From a checkpoint of a small transformer trained on Wikipedia: MLP 704 SwiGLU, biases.
Each number is 500 + 40 x the weight over the matrix's rms, rounded and kept within 0 to 999. Layers, rows and columns count from 0. Numbers have three digits each.

# layer 9 attention key, 128x256, rms 0.137, rows 117-127, columns 0-127
486508404448529510524572501413452569532515389528561464479540501533461402439505453525507497472469469546455541555533520556571503467455500479463390533459433497495412509435574518454417474567499562558442577584435500465463537535487533512525586533567526466454283441504513494446489573487536564491489532577380511488463454567505424510520496524562519510552551487463579468489504499479513446500439
513452447583516508450518480446520482460521516558485506520548457446519481446511451486566585500526457428490476507505565524489530473570523528493599460509444483560507486539472416599527353488546476518472574579555473469475491416437565469430500490427478462523530439522418411544475521508511428553496463520505432565517479443528509545456461565577485555511532499587463516525522459539491478502385
517454510490551474505463542454513510585470582525507415533463502430492493526521501483515577536541442473510525529505467602427452457534504519479524477515533493487455501473549421477498429506470513554515456526486503577545546527476570495453550501509519485524480538442478458626431449545562480558451508539477509502484548528514637458483503438551555442461521492486398479453520527450443492557473
453545472478508541495541494484511504536547495536490528482577468502496525537467531437490518490522509505529444519582588549591506570444511592594415582500490538475491428548549530504478483539503506448416471483453474425650547492442497519438467562462519483558519453558494497500474517514422496524514445428469531498491545533458481486508519482504550452517472544436620533527476491518551525543579
546517531513427436464547400500562500368523570551447533546483472521548444499504436559524525487494595489509460513481497517510489486621500511507506442469572512512556526513453516510489444471516519570563496529474552526426498481447618546506514547488477448492479445465429513513536539561514503461523451463568480431555439464584534521518568500539474529450501555509530467488503543575520418442526
490496532498442439488564402574452482598586491503561483462519552492447622495530467410505492535462530535506531567529486567550487414550520510521511466467514498498468496526483487447513476481490527510562446650442544494525533539530505484477526565508527557441478501488540465487523458474496495419495467463482439446591504472414552462449513523432556485457500536490402499491505453516573495510495
527528448525482504446483465594452470499441507603523551480487568399513467521372498505505595481532522528601441515541469394457498491543539467459481472523418463540499514457384480515546509435407512495531539459433451507494500475503541481485416417629484441537531443475426495532532508421539445565496564412419554508493433520515436479425433529466488481550501542472468505500448480502553408468443
529457527518499525513451493489464562439527472491510528582467515526467501496437523469460563511462531543541478504447471486485449510502476515553453472404544540489455506456433522448437446416478469460535473488437416499545567524496595500551499521439452530495503519521459535497488590382559495489463498536529430430497468494479478469565481516473448551580509588561490598563494414406488530534446
490430449473497529559589544477593520508594620442520446439472472470465513546488514501466472470515501589556484501473580461510429419508415520440523474502530503395480561531433525488525496494501498550571550466499508423546453491547518511441514455587523526566510477513435561531436569482454471495449449578508443531463363496466506517405538486526465478463577497489463453445508473481579472534600
463481507506510483495559459477538440549499522405478541435494515525430504460564522561539508604472497496472534526625538483501419368522535515542542524465413527518492480432489489511406543589561555480516481504531487497503470464547538484552466555427495569441520481636516502492473496457521528573519601489401563528392488546514488435405554519551456498541522523435484411484401585404450491528550
483521483509441428419467538510516552526442453548530578461406476467469520525575463523454466500489492581461556594515550501431452497520411532554441527478512519461561411413523566511518449483475559459546457430517519528515579556536525486514546421533491496473478458516467540538405567443555529523521441483600507494429531433542492508477490622476437502458526567542476547585477506507568513526460